config.yaml
num_hidden_layers: 13
hidden_size: 448
num_attention_heads: 7
num_key_value_heads: 7
head_dim: 64
intermediate_size: 1792
vocab_size: 8192
hidden_act: "tanh_gelu"
norm: "layernorm"
norm_place: "pre"
norm_eps: 1e-06
positions: "learned"
qk_norm: false
attn_scale: 0.125
bias: "all"
tie_word_embeddings: true
parallel_block: false
init: "normal"
init_std_qkv: 0.0288
init_std_o: 0.0357
init_std_up: 0.0411
init_std_down: 0.0411
optimizer: "soap_variant"
learning_rate: 0.00622
weight_decay: 0.0
lr_head: 0.00451
max_grad_norm: 0.5
warmup_steps: 200
schedule: "wsd"
decay_fraction: 1.0
decay_shape: "linear"
final_lr_fraction: 0.1
batch_tokens: [32768, 65536, 98304]
max_seq_len: 1024
doc_mask: false
train_tokens: 279800000
max_steps: 4415
dataset: "wikipedia_en"
Each number is 128 + 24 x the weight over its row's rms, rounded and kept within 0 to 255. Layers, rows and columns count from 0. Numbers have three digits each. The size before them is the row's rms in percent of the matrix's.

# up: layer 4 MLP up, 1792x448, rms 0.0411, rows 773-832, columns 112-223
# down: layer 4 MLP down (transposed), 1792x448, rms 0.0411, rows 773-832, columns 112-223
up773 091:103156130137112155137163139118157135118138123150125111210121139119171131132095088146169173108139145049105122134097121110108146123148130158105132113105117111130115141145129109162110129117136132126163127164159152097134158113112115102127137119070147117135176149145136075121102103127101091103138142126124109149105136140127139052096152120135
down773 100:127113148102122194123128135181089133116100120111121117136102105165165132149165188101109132102105131115187180123130122137118126144144134134129157155110135136133110122165085125067154084141122175108129185117120140114140138136107134148168093115120132114093166167127084141147106152135146106097123110150120152132149081118128077077152135150097
up774 093:096125122153143150126137136093163130129115106121156167150135153109092121157147117086133123098152156132090128118122126091102105178090177135105141128106134136135122115145125115153117188128089138077136158154136109136161131150148156075135133122112113158113109117157138144122101135144120094130159128135159147111124135111103176093102112115101
down774 099:158144132147136115142148090148134134108106138150164131096110114111102120134149143151086099124105135129129131081131170120130093151117148085090138138117121101099148138101117129097147157110159107077148125140107143145180130173102101169140118099160131168121171125109171155123152076118093154147163133171152125120148105124137133142115149086117
up775 094:052124140133144113151132079108133097093145095172098101175122141111131122155179114157117116105141151130132138120158100111113126126093113122139092147126136118124130156088168109107136147119124117128123110142166120151111093150110107102132122143170060126098119142088106143107127119139102111135086145101128124139141104126143131146146129137135
down775 095:151102100147131110087148123113155141147135116109121156086105086130111088128168142142119094144113117144111165094097115116175165143080082119147119166155112113130121101107124120154160131129102126114135109124106116147094168169165170147132132143123101168166095151111142084141139117121077117117097152104143118134132148140178118104110186094103
up776 097:134136088119102116127159122123111151182136177107207085122125150105123182150102100117112121089122130106114119142135083134106166140153084116105145103138098144190109113107131094098136146119082153123150201101081151144131125147128118157152113151140161084118128144132137125115142118122150128130133118122130121092122089132086111105187144145104
down776 091:130150152154143120089117117142158149108095116179070141136109097136149092119162150128125121100120098162137132124127143105103129105119121145143124144143159098143125107135159136114159097084149121157141110137160103115152132106152160134094128123144159116102100122128124130141190116131099098182126175127133133115111134115125112140118157116108
up777 103:093144129155133121136090126099151138094119086171066115145152167130107112143098160182090119115113109130148090131082130119134112119145087146125135130140143156131139116154139141114136122173132122158159127154126068113133140142101137124094155153114120116150146127106114110120133122142153132127171102148126123112126142126172122129209088130099
down777 100:143077114144088119128120137147127108145120125118085143148112120146102125110090144127206154154092120160128154158143113140132125111083123091125144128130160127136130096128157093129123150112119139140159130139102133131126140134174131121076090135122126106139146121138111136141109056118144126129077150173117101160139168168142140138114178090106
up778 101:109095116118110124146161145086115118151150132132121124135109117134143156147091095166095118171124169142086112080140123132153114153087137111098177098146107097139160136146098121149116141100136125107131154119116143086105154136118158146102115119118120140118149066104137129125128152117159148115113109158152152087165141124122137181141097174156
down778 101:123124077139140121127071100147121135141101135138059116160111107121066147139131080147140144092122117090140149104130102158122134148139144120165141092157116096114104107128070073153165113144115128114098151135101112131126112163091135066111178139159141118107141137121147132111103157126053150116149138128141153178100150123148119154133150141143
up779 099:116116176116145125159132139104109104143145153142132113102145110116071117144097148162119155115179172152132141125109156145149109131203099146119144150095066124161118134121161125164141160123173134114132084153129139121105127107134150149165152138108127106142102103117114116133159106105154131136124112123131148202153120091130160137135112125156
down779 106:160132100151139128136128093117127144114172171130109142099190143129159131127142153126120084144136113130127145106141109094105113088075141124116147150115139090116121150136102140108158146128109128143120130159145111120042159148121101092099147123159146148168132135091140124147115124123104111123133113111146128110118150128103134079176106098085
up780 090:145127134176118145105140110165138162135119122154094106149144186133118140058128128132136124124148148090138161120149124121136082125113101106145130111156156114118158174132122108133150155164122134149129120137201154140123113107147123139134075141132108130123174123117107134092061129118103120132105140099108152107149120140113100210127129131088
down780 095:145186126144133070097082118092156126132089122119153126107127137096154127141126172131137119114139163168093103136088153097122108134125110135168107116126084117116085115111140146131091117116158104129171119151103148120146163150123160125118139105124165115161121123109127056146175153119151083134116114119150091141164116112146160115122127162142
up781 089:107121158141132123122147131099150073116124140171133120131165153139131104123186122102158126081136095129134141110166128131128137134158131102113107112184095156144121145185143168127109082169176123132123145085080134123139126137146105109142131087131091074149112144101122134111110160092124087152114084103193128097116145110159135154172151168121
down781 092:151145130130155184084132115166095156119133121142105126111140097132098158159129173140113099174158109098152139172098150151121118129089122141099131113138134126140091125137157130150126133148145136131164088150152135105164137122124133165172133155110147159178149138104139132138142104113127109150105123112105113160116128122107114129104087130118
up782 106:116101109120138119130106138120162101080127133074147111147155109089140137129098157160148141103109159135115134136129141129123127086145145094140133134123122161124118152145126126125165195101175105117162143098168110126136110131103140131140082126161148185164151130149183094136066131114143109103138125112087111153130096092125118121105080105128
down782 108:148119126147119126185130141099097156144153167162109103096099103134154137150108107112131111114091127097124137130166076127157142106133118117084047125108139140128133144143079109125098134120162140102113129091139138138152113112104109140124135104112151115132124138146107110099124109151102146151118143103111140113116096107097148122121121095127
up783 102:133157137124160126167101151165163148103128079133131144119096118144118130146189108100145175083136105104143144135088108160168143135120137126112103136107122130110111131139129127140076147176120160121127123119124133096165092117162123094119104128108154163103122159091102158123109127131145140111103086096140138112136107135128134117150104142177
down783 099:191173120118120117156143156128139175139161146145156140152132137090119159109110090113138102115104115124116130119137146158116100143080146139107133134117129100084153106143152117152150130118161153157118129125103162123145174176122158137133108125140154126129129109155161128119127124107122147118157129201121137132125114094120094132134109052111
up784 090:142139142140121145088157112129118151133106109122099130148133182126163132140150150134163140143092122117158121123166174109142122101123151115141127154140131141117101078130123120128186189134139115154153122135122138180111127123088109128177105135129116128096147148135119132127135152145111124085148108122095109112092122145119110140161078135115
down784 098:126119156104121157162136086111106087111123049175144111104118101153153122125147106123115131147118158181127125183096117159156080143107101108128130126114115123123139172137130120133180049145141128128127128126148143111128118143136158113116170103087090108132134139122116087129105130155162089142138114118125091144153149152137124105118132130145
up785 101:088070085119126082138124083134091147127154096138109118139100155133147125170150151125144152151140154127167103133146096172158070099126127137138104152134129111143129142096107093121075168106132117141163109151144106047109140137086131165142143135122151177165169127156110146095115121146132139122148159134127117134133145109113098106134143178118
down785 099:128133156111117113102093158152134133125122149143137119094137091106101135112110119149125127110107166117107122104127132104154146077139121137112141133134106106064141102183114163145149096156069155112133102124119148142145160134166089119139136098130116075102120154126186102108123167124147110077142142112127159125133095113146152117136111099158
up786 096:128127138130159121155109128126135117163093124123101132129113147130190088120150094140139111136121069147132089131143154156090110151135132118118101111116137143119142133126163118104134159129117133089122144118163154118110130115149113126165114143108148152130113125140143123100101103114080156160161130135109102127111162123124096161113150151107
down786 100:156142145142141133076124119129125145134157145130129127104105110158128159150149162133163145122118142116131134106145123073155137103146131147144179148129068133127141134123102087121140133161078119148146127128162139107096124140163165109156108096171123193165138101108078125137103147146175114122145150115153158146127125120118130137134123106135
up787 099:130130121112156108102112141115121100157149098151130146137150126094138137155132124142132146127106089128129108130162147142166178141096145125149123120151119130141137114120148080085088134107118114116139148143138144088182169143120120109127148097148172099118150145148095155139135133151126171101144119107169152115149148139128097149142160087137
down787 102:125130117123123106124183113150163157083090106110141091098151104125104109125111072110118151098089136121132132111140148148118170097154125085129132073129117118118156158148093101136141135144130181156132141108166189095074146130103136126122134110176147076120096137140163106142109125107151140122147140159117099162104124152147130115096143123139
up788 101:129140149127123151146133097163132117120162084128110115134142144150147136121177135117111138135149090166140090125114129132116150178134119123122120095106136114113161072117129126148079125109116141128131081155181125152101123135119134150069143132074135094129129094084100134148103114148136137111147139117137125124134165129111161155119117115077
down788 098:126121155106084161164098144148096090132144089104130081164143112127120178104124110146142112168103100102152160116131149138150130115149107136174152116166132149135119107106123114149128107105124096161133112129143115104142129123141160131112149106135152132145141102150094080143118124118122131154126134102120135145147170120105146122121130111131
up789 083:145109133097148120097160148107139127126118115136111159113141150100127130110158147165132120100103109158136144101131140108139167156135163166142147127146096136116123124140145118083117149070125084113115121172083167091130104135113120107147138117104122145088162138110118146124087126128124129134119150146158164141145103097120116148117136115103
down789 095:123153139122130112150103067153112100134151151099116128141118144134143137118166114108140159107121140125098160068119120144152167119135163139129180198122116048167138131128134110115126134119088138115099098141105117125103124126094130102160132138120104113122108124135135132129159118133108148132160132131162168140122142154095124106130100105104
up790 101:116124133134127115108094120122175141126132105107130122115146176143111113121118121148109149146128102126153122134129094094102090117097157140162108106159123081107126121101072098169150140107115119096165101155144143142121198159173156092116111114181108153104113138132095126138169118130145121101110111124133132103081136079122145127114087078115
down790 104:188138172196125132101143192105124132105142127136100089087079120139163108132124127118119125120143153174141133135144156124153094125137108114143139125115159155122090082083073109132140082104135082084110143136167088116128109136109132081127106087139133104098130133108130148126127160125111098116107132100125160112146124149135131129159147131087
up791 098:116155165139129133093144176151153130116174113134106150123149123067092131156126099140147134126110111133161111139120106126160111138095176119144108160092089144149114105131126128130146116146160126165150141129137121149120097117100101098112107139133119092112107095122100144172127101118148118093139134091163128076162113133125127112146119159124
down791 100:134125132121134103074131107116154117106130105116097144140147121144117140086114123131160114133091138145167103100179100158081125135130114134156134127122171152078131123142132143095163109145164123145138135116116142145127111121119147154144160137096157151140109128105143161120137105153110142144165128082149144168154154100164162112096088121111
up792 109:099084103110130115122164121124134095133130145146103128108117159111149125167130100112095149138143119129156079125100148090154123123136154113162139118134148149146146135097158096156079123144098143152120120133126108121116132126097108155113099137145092184157096136140136151125087120091191140114129111145137153146123083174140147140093142169124
down792 101:120140135126086154152116129125107140167114139094095126098116089143078135092131173147172121118128132124126141124189166135125107137124126151164120153130081160095108126142132170114148157129131149109123132103134105128135122128133141120117127124157146167159173142118098107166159110161107137151163116164093122123140128149126107123125098129125
up793 096:151131130120122117134127158154101131135089158100157135100120114181080133143147125121117136120137121140145104101092154102151134156114124112080108134113153120115139136164112120133140137091148158152091130112089145129113106129171099083136113149099129112127139110087103098133128100158105092152182116123076119110091104135150207114097101158139
down793 100:101141111158136125164128106113161127130116102109155163098149136134125149100182124138112183139123126149096144174111111111148143099190115133101134124149099072145106125095144135157129135146087095128144091125129162125178164104151107107114101096119107110132085159112097144129089130159105129119151119109159114117129141137103108108127133145160
up794 102:116153143158116112087091126126129184133164172066140084103130109105138128102125067097170106131151134119068143110092146148126113197084126140115134183135093122126133147129170124111113113114114086121138110168141162127138135119123148124147137121157100145122104149149139130106115179099102152182184106128181130106099111146117106149146123136097
down794 093:132138129118103160102171157124153060140070122126135103146145159140099131089143132124133124107125127180141147169108099176107097075134171097114131094164140143134119151112139175147109143149143113095124144115108093149110083127133114138095114148109157121155129106116161100119105141147095128086153180139083094173145131145152177151117107149141
up795 097:163111118113147122142123119107176119141160151085131128111112096133155093155169138134097138125085077167174137158139158124138099109142143145110149140139104121115209149112136138154132126105138108165158131128080138114153132115112124133111141109129103107088142173121142159143117113133103147161075136155137117149172144096146121130120144134152
down795 095:121106116129125156101141144140102150129159083115157127117139157132076141158166182095131209118160147134152141154064135102127150139133083146200115144091108136167140136143166129098119082129122115113093133150151117110141126108119126130128096114125106167130163127139117121140146153137136125101130146138168135124120160089116131148125133181122
up796 094:136119102149136121152162173142142132145121119091098158133118141115122141121129180109175140109122126124116107111125148136133178146154114128155144139160089083152144128125105107156106101132143153125182163107153123087141087129165162093108114148126145139086092079148095136185100118100210136118174153087111142104097130089108153152103108142140
down796 090:112129108075112119134105149136149188131079139156133124120127145158099157086109115120107135094114114121156122109155108150132101105127173138135108112177132127111110157158118135127160141089118146135126147110055138151164173117119152143147114134106130113149110139106114143130120130195127116116187079157146103136135133103138105116175116144150
up797 088:133151123132102147153127072104110111076163134134100114111128143151099154173158101177146091105113143122143145114094129132151093112131093101137126151097071128157143147141151118149146090135166126099125127102157135121106122169134105120128146159095102122173134130127094125132111082115115163154110160166109105098134154134161131141134136119128
down797 096:101120140088096140158106136132156106109161154074128099170145150118133162109109147111127099108104120126076139092098118109098076080152161122121141121168157161132088142163086114092115067141133081093131117124149113127175140158072135164137087131148101161132143168157120124129140146127124112094137136173153123131113118101098116124137123109098
up798 086:129108145133151132129120123135122181130149148150118120143175165146146146134114119151153187170123178153167088090098132140090127120086095110123188156164168107135125152130135127142128150132120163128088132106068125110099129136133123143145130146123117138117130163105094103096141140097128091143148133073174118090102145140131117133125148091122
down798 091:128155146136117141110142130147163142100139093135124167114108155130153117174129144167142103149142097104145091155119108147093063105155101151120134138175143113125129086155111126099109141133138141119091109109118088160104064115144089162154135126160125135115124146090125120143110174155121157087113113097161114110148130117143156091138152150133
up799 100:101086123090141161154133111107136127112153148117118140135195119119130125119105104140164179119090131139097087091123155142100124171155144126166162135129189158118105119161116117146136105161145121187153125111078143178131082119128138125101141145132111156129058123107117121102173114104147131123132116149147134129119128146166135150108143092134
down799 108:129118165079165075138164167145117129144105080119125153105165138116117135129101123079114129184126110125133096091126142122143143109155174097150112157170142156101142160113125128127133124121189152176151115138132144167170149145182123133133104152116115095152096086160149105125147098097140113118112152192153104095139111136165117099114132104119
up800 102:137144153081175165155115125161149131102143107105137097146156126180118104122121077146137095064135152113154146125174107157136145141143138133117113096126155150143177135144092075142132151161123120139142132147164132138151130140070138106100116109137108147138169146138119105163149089164138116088127076151110125144103130130178103148092102130117
down800 100:133133113120134123147111139089079180154117139125110123137137096141169102155188119149060143131115125123075093161174132120089105102151103144117140127117140154124143159142140088132142129126100132104116150125122134138139140141104134147170144134145118085147157136113131161096121170095152110131121113101088162135149125114094111153113099100133
up801 094:105128138125157125124111106122100159159125112109164122158094150126159136137143124126125141162122118096098113116139131171082123132151115125135133131194108142125139112155113132157099156142132107145146186161105147112100116159133138115131156145091143106142098121085131114137104131122140091146114148104114118153116105127186163131150146118136
down801 102:161142127108168121128150122131116121106128163101155115089144134104120187122148146091102116138118077086136133130125132142107068095072107125089131129160151096119136114139150132119169107118134125092158127096093118117124133146123165146144106141115114108112125158105149168089146105125188109178155114099165165136120112127114095142088158109120
up802 097:125118141124153156127092135155154135164163161113139127136171105133138050088156094102103137138102102125126147123155125141119125138073124105122121108102088163119133150122097122108143146168150166128126148151104145158106142126107112160168075108095133146113102119147110149119088160103111116142108132164147129141108161162128118160110123117134
down802 092:149135178106106134104189154102109124117075092119125146133152149121134125152137129122130118115130125165124091116103132100094096129155144150096163079083128133072102111106148168157110155106123137174190145132124170106105104063128135096138150113138130127149129172102141116165121136136115105127165127110135100159158112109141131099147143117162
up803 107:157133114133110087170113106075121146149177172136114088131089073120155110098085122124144099058116151134141096116099127134123131149142162136130154135139133117086121124143105115152157116144166125090142094117153126160126111078181125115127138125137131115118186130139086096090133106091152114144125148136142167131122120131156131134157112138134
down803 106:163098111090174122140091146132096150134155190138134157159146104129107124125092088144146107154125100130121135116165089126130125123115141084145092122122153162123168112132139167121156132120094176130107176128127094126128127137148146151164156131145117116135138109099139176090171138114147112129118141176096145117113124123130132148145122126138
up804 100:092150179169113100151124104092114147083128135113123128109130140129130174134116122119139065118132144118095149087153120115135155115120175130116100159154134090144163153172130094182141119091144129143153130132174153146132147139128132129102125126182100134119105139153097121144138159168133149107134136174170121133123132184146148082149113124121
down804 097:148148078133146133141162148152120107112064104112107166107146097160152121122117139146148175143115088135117122160114156140101109139165152159129141126137145170146159146134163143096121120135170124163087145122215123128140080130151152142135143149102119125129124126141139124110134123140143135169155125176125114172140129117162128133113154153099
up805 100:176143128123115152151117140118126122168122133140153104136110158128139094128161107138105163130104116117096149097133155135167118165105123089137072127124140107171151124116095096109115135133124118118155108126147118138123113113120112183133116119143135077112129115107148161125139102175128132148118138152163131136155105113111104134106107147135
down805 096:109102094090149125121127145146156147164116121085087116167124137129097137119126171126134110109092153157143125114150084152086129135131128127140132092156154130105123141093171168135159084133115097180135094103130144119145129105164137131158106142102154131102107137110166115123101164081135098133155111173122169095133178140099124171133159103140
up806 090:135105154165131105109153148090072153113106115122090091135118112136126131141150119108098131175163132162136101123134087149167064128157133110152133139117122156100152066136124145134132133102137081102106114166113126087108106136158136134173124114096190138095108120144142096101127134127134164158128115112150122136120159129118114155129151101124
down806 097:112126137114145120114103171135109122116107138111117127106096099133125155120148121135185104096089139106101142130128130144149139084117109111134166122109157119144126136158093142116104137106109153101110140148160138121120116119126145134124103155123183129126117119145111124124138152118127113132134114124110105153133123148123122109100115134132
up807 102:147137150168164109127144127160141178117150168068159149123135109150143130124142109135104142131075137130158138139110099124151158153129127140088125104123172136151117160117140157153105159105105130088105137123152129122154135177139151118124146115141089098111114121133139128122131110130070128146148141139100102087139066138116172095136141100166
down807 097:129140104116143131112103120158122135123098123151168117059145173105142158105128162097120132120113138142100125119127102152102125114094172116100118093143136129130107129089118116102145121093132097141124118125112155134107129154136157136136154139132203156117109159123117130126126145123101169151143118122089133138080127125100165137146114127118
up808 090:111191107178121112128130150097132180136157123136110127117111162121184154165149145117107133128172113113139079146137104120111122105130111121127087098140162104118134112137115132130133071139066135128129115154098149124139107081176121157112151103148098152143126190098127151154167114118108125110157120140117114117110153140113130125139108161123
down808 091:171095153124131134082149123124150147116142125127064128116118067129153146145132178164106111116102150124114142100116169074140122150161135119148140125084121170117144128138134096161139088144162136132129117104129132119137128138098114097087120126133112101148132077123133109145105143163171117145124153114088102114165163095130133108152139133116
up809 106:119146167110143093101144134116107163116161101091113098119111111106162167139179184137145117109145127171123146122132109161124130141082115112128151150124165115114193115151158127142141096116152136146114152125138095091110076155114160188114135133107094156136114100104119122131087136144119090149149133159132116082146146127098122121113161121155
down809 097:137084149128108104147101152126114137111118146141107104150129122111088130151108151115135110129120130116114128127136126112094126110174162169117142109138144158128133135163101138106125170125124165119130132164103116104107145149169091120172126126144100154151098154139125123165106143125122160167079156123108164141103099060106137104118101112117
up810 120:112110142151133090119081113178173131143123103144154124144120112122138103144154166158115083117183116159100106158102136097118150112132130158128130112140130126174143114138148154131123151132162088162120116128129134173160126149219141142162175129099131149138146149119146141130127123135148165150101122159107123119133155118155107141116138117137
down810 113:148143113103182126106111099106109126099151111183116120145094155148139135127103083118098168124126133141137103102163106141112153155123111085137100075149128163127126092108141123108123143119110128156132106128096141133176122128101124139134110143106119137146143128101148130131104147161141101107074155137135132113104124171145122135093128164129
up811 090:164108137144145090121110105102148189101115118116119164119135144104138101137118120131145115134158124103127123146072083113080120073134105119112121137107159127134095176176138107153115097119116127117108114162084120146176120123112122122141119140084107109117098084135143120138110122120144155131116118088154152084122091135135128143121109075153
down811 092:129142114131078121175133149131132098117147103128146142144129161133125100176143148119122088145122138132151145146076148162118161121120126165164105184136140108110162100084150146117107162171159118152158119133133117148108112136097122117104145166115103097142090176124148122109166102147132171123113143138100057167114102148107095145095146113159
up812 109:162152129083128162160092141122148155166056105157171185128113127122126122116114137150150119136138113149094134152142113115088169073140146142143122113165106111126119132131136167118120155124101124090137110143165137121135097121115148155115122139130193127116110117145141157130136128122119111089138142120124180126147114105198109105133100109137
down812 104:113107108157116140155122148098079102146167176094150118187120130131137119155093138161096150105137158128172148134125078126133100098103144117117108133124105156109096120113137148147100177147080115071142139088150145100133122107147135144133168148171102143157173115121133107103104127099143110125094103175173150119137115144104175175131141147121
up813 101:141106137101158113130157115190115115159160198118136134137104105139123107117151163140106174112129115137149107109168138139136123137141134149155124106144097136119097132127162118156180168127125122092115159147106127080123118139139115118094103117103086158129136169120153128132095119115184189164117144102142141179141138111141131131168150104095
down813 093:103083157142182111110143138123172150146160104148091114106143149183149109077110164125075089102139126107130104136102115143116166082134131147163132151086068130149131162103116150110131147135133136118151120108154138136118110155133124188128119147156118160087157095175125152038126159077104113109164122131054159114097143110109137128128152104124
up814 087:162120142149132109161139137133116147171102135140103131133112092134162178101093137132083130140141139108129129170144108150089126094139130145152120128132159125122135124176110141161119096104119090101146125167157136129116130148119113119198157134162132098110136137049141131093127163156107136187081124129071157180141116119154120133162154131148
down814 093:119130137152148098097144135120097109129112150083123095111121169150182118144118107138132092152130163169150057108114123101128098100145120102124149131122116109096177152179125106116160129122137147139141144142101134155125186130118103118099111105159150113113127114109111130109137118112114140094144149159086141118141145162150101079117142147128
up815 100:108090118132161137147143088133154119166117112122092174149152133134134160150141103151133114098138111154142086121138117144125158130127144124115111075156124145179136139183146128102170117098131156113142137122105166115124093136165134107140079113123138120104079124122136117159107098122112125170148122114159089109109142102108101116108137144137
down815 101:131145131113092122146143153173138114155129108156133093125103128113135146124116142134140152168158119116132125096151093129096109123088149136129141139161132159119126129124151133128131148097102116083113132158082145154129144138110130148175151135121118145146148154165141157124107132161158099127110105163130120163108133107154141127115129113118
up816 098:096140108108139120116159109103108124102159109130143146122181145148149113156145106128142118168104139111129083092093140128106171071150092163113154153143140127147134161130063148126149104122116092095167111145187103122118144174153156133133116147113112124147128135101134108109129208113120136132163105098113120160176114139117087103144134156128
down816 099:111089119162085158100116066100122092140132129128089142154146123109125106101093112124113123140124102141143118124144120153177135140134120124122098142094079146140104093166157159122133105142145109117079113140163093160143115112111097142163117092131098132103113145137142120129103105084153135149124135153126125134109130142113188136149145153136
up817 101:111121116138113153109164136108146167139150131162134110141130102064067159104173085147112158148173116106111154139126148134119089091123105108127174165129078107154108144124143113127124121194150100158098142121066124119111136104164163100127126103127146110120132108102115143097121130089147130133127136088142102120155075096119122115120121149147
down817 106:203096124141133116109189157115143138098113121134128114119117116098159182165129146138155157097180100109126112152154136112130097118119102113127151132114112122168120109100114140145154110143144131138094148128092073109150108106122146109164114094124133146111129113131087153098109123112129134099130178153163129134157130106145138107128171152161
up818 097:126121158162142122120147122139123126162102121138107153163194174124141121124126142106131119132127135131093126146139166134143119125134127101130100167137111117121133127099102121127139125102152116131126122128158144099146151109133185137145112081122094113143142121167102126098113143121105126115099144144129155108131138090126128106104120084147
down818 109:133107119149126121127147146128122135159127155125121100178124110121135102135149131146115117155138141085092140092155126111145129154136143096093091083130118125131095133084141109102132117124106164180112128121096168133158175088129137095136137117066112112131167102156111119095116110122115147113122152139114155109119126090138112090121091089078
up819 106:101127098117121138156131133153109165092123131060178160113170109141091112098148158141155122161127142146146141156143136095124109148117121164134114140148083148155127119129097134140121117143094128103092153134133154139119148103125123150124142139104116107112134174145087135098151129102149164131174100154116126070101154084138111144150148147120
down819 103:134153122169097152171136133103160108143113111138138164103143125104131151127156127116140168116130109141108117169143127081075146140120107164095104139145081152082137161131162111168109095122093127141138156126116104125159106135141125150107105092145143117116133117165145103123176178110145110112110175115097139162139095177134110103131153094151
up820 104:099102102119110151155096167148153101130135124132145131132143112167195126149122127122099075145163104085118131152084126152120097170119108097114137126119140136134121161104171155165126131116147150097140098156107146130127138132109133143109174131169106143106070142083123157154107108151137112144127139132156111106105125128145142154107155142106
down820 100:116157113149114134131091145147163149109167167122114131116135135130137134157095132194113105108127115143158118117133146111114093149135157113150120100132096093159108091145113102149136108112156129160109172088134138138118162110154157143138133151126102172135125142131144105125169149112116063127150161133130129173109091113149149121153143119144
up821 092:116098043114114120143213145111100138141111117109146127165124146112131130101114123129140159144120156103084114082122121134189110141154099162111106147133140152135127105155112124176100122120151126119173115157121145131148098131108086133144131159118098124140155143152121122103117156124093149129149121131151075110102125129106156183121103123152
down821 094:134137113113157134139095095139150116119116112126105134152110112123122148170179135130133098098156132124157189136197118095138072127124144106126161101092140107106130170103165109141092131167071122163107128122172133085111132116099161124129110111135114119117134148051154108125144099180149145110119131158126171148140143148108145065110125149166
up822 102:120127147111110138144146116112158133130119114134120155140108134099148126139174062147134123114157169167115155159135138140138129107081109102119160141136082133113121193094119113172133132157159101111106172140160125163122085152134153134078151134091115091136128110108124088109115100141111130155160128089121143149156114144074132156146119137116
down822 099:092150131124143114107109123099139152117087107152132084104163130074138156073098170137109137159125137149108113120109159091134113102117136133156098133127102107113090103087143093131167133123118145122125100145110097072093163117124104169134119156085135167103097124135130127156187145119144126123122105140101120137140145148121111103112139101094
up823 089:139129101134135121105118153123116119147172131151141145143106133139144120083133111115118062085149136150129094112145136143141080149123136116076087162092137143152165115157154129113137141113122102130129099155149147074113100170133132108140112140061122187149167169114111115135122135116138142118129099155162151114123130170119125141150131141089
down823 091:112159118152129146132146122127089147192115137083152153047148165086106125159139138115138145155141103085098116092110137126128113166142137118166127117116123127121116163160130143144117073114096138115116153135109139104124146141124174189153112115130120159088133099131081153159155135153114099100090152100105159110157084133151159138133079130117
up824 096:130097125123115126155122140148166146128116141095125142157148122141128128117131151140078120114135110152089145075145152081126117103125145096137111123094137146157148104131085120133104135174135125109149101115100104133122142163138165140082144138090124150094132175134092144139113109103118118117122154121151161144123146074117131114154150093100
down824 098:124105134175070112133119151154132083105144123116124113128141148106161176103105150164139100066099103139129147114113138117161130131160126142135087130139110124136131176094128141125129131171141133137136127167133159124117101108083095125189142136134148161172161161106150117143115105127136151134115140170133123100156101185145088117161147107108
up825 099:089138119137147120084125099138119104083130171165124133122130160192093115175131106113136125150124133165078161146151124104155131107099147116187114150154150138161103134132131116118122120104098160144096118098150115154123115147098129180155111108109115147106147089175086128151168109146111120094096139146138135123138174139073129139096109142136
down825 092:135122132151116115148146103093126112163088116114132154166123142127154117072125128139132147126114145119152123135104118105149121120114091128142143095126160118164106111165131145101131158127092115128086119143113116112171087149145113130126089120081110126153130154081113099138077186087119091076135142151101139127102109168154101116136117117137
up826 099:123138192144146088151124135153141086110103151174132099151138137168137112168113123137177065138145128162140165114151129159132123164133142121142121124132143134111121133149104116129133152116169115132128123090112167086134129156141112157101095144120093083132114137178117133100125151139106125116141150086122118077130128178121165133128123161120
down826 097:144160105097153114136108150156115160121098090126140132084128148143122117086163132133124145111126129129111087169124121124144169111116117098133152129136114105147110156132165122119143168179142136083122140188114122135079144116076155113150128109119150098147163131157136146152089112098134100129073153111107065158115107163122162097118155141155
up827 109:160158124173111134131112135150102114151139152172099101120132121106103134137094121120138103112098097120155134112109141098174143130136105126105153126106107151138092132095117108171102109139106136142126109123113135096150117121163104149108130135151120145197139098162165108104106135135116121137130141150113125080137121122147112105122139132139
down827 103:115132108144144135107147136107151105133128120161096146126146133141147133180097105122107101129120118106119073135117086166103122125114099121158159131122135103101115110114157127122112148117078147120128129128089118135124155172166101097158132067097096095056102091111138137125131132130115065118097128123147144099117167135103111105113141123156
up828 103:113168123140157136129130100131141149163101122136083107141087152077125146135111119155156130140109110166133150161094120115137099134116135153142119112186146111140126139110128111146059155093110080126154116122134097129129136154151120134159124130131101136132184145120132137137126139121091169151161109134164133110074079147159140108107189157113
down828 102:114109118152119130167079134124119152137179121142097083109135173138187115133141124145087138126142105078128065133167178138159115166128124137105118191130143116103149137142117148135140119136149140132111071127103124158136078151145134180151147108144120106121129159143106148125100152116163111139153152110165123144117098104144108074155111118154
up829 084:098136157104162116132155111075130101123121133131145106137148175129110099177106080094125108146133122111142108103205169169104123126156130143109137141116081140153148116104127108153152123158110130167185186125148164118137150111146135120142103137109132100141161123168110138142156128168147113143114137181115096128124133138133125143167091105129
down829 095:146166121120134153121159121124123151117165151130124126095089156150108084125099094112156145091137148134131120102102118204145118111135112116151082141128115120150137126116129178127139151121107157072131146076132114105143140159150115124116123125111138139127124122132124128098125123166094117147082135127153130109110139115144159121120133109179
up830 107:139166121122155162116138114116131129173121148076174156168105123126111149106137138112169110125141103138155127087111148103193106125095126116087112142119078111109125122124140123116127149081133157122159153120103126123117132176122128110114147135117112096121116103143137109105142167127113102168103116124148122144144151114171142109130148099091
down830 109:150127101123112102102124122116070137127117125119097136086100108074120099103126153134115112105131187139154113146095130096134145129143148144107139087139105113109131089106115142170129121118139115128136146130065110106145126130150180083171130120154125108091122090103108194085138135159097140152152129115130105152124119151142133191088132119133
up831 102:110109137148167131114155148138128137099152113092110099170107149158124138136136097178116130137124134175138086178117142140137134145111139157138111128137120191166152126167118146167112123125133157117108127139116163138150134125178100106096066115121157098135133166119103121116135126189099112105122094142125108111119108126090140109088091098150
down831 101:112130141112133126127121132169123109155165132177143097161116153109112120159153131115147118100102119096157124137173118134144150182107147092155149175144134144153122132102110132131140143105139170105118130114124113158118114129158131088066146144086157144141162178154156117174167119163115139109102107143092140126084098127124134165114192179140
up832 089:139102133153134147130127154121119120105145121087099132110150156135125094152070098142139105111122125092155094113143122132154148156135137108110116116150128138179120115137106105146119133111134148196145186105174115157106074167118096134103100130131089102108139053124122134099109125099156121169098109176145138114141124139118168143121118125149
down832 092:136133131149153140117091133112140181120100121111156127139118106112128118130097146136130107153106112117131094179094145111158124068134126152152096134110180165074128133095101124122123126098106181104143151118091097078138140087154135155116097119163137174144115149137125083122150132139101120132162136108110142113142144135131130140114139130145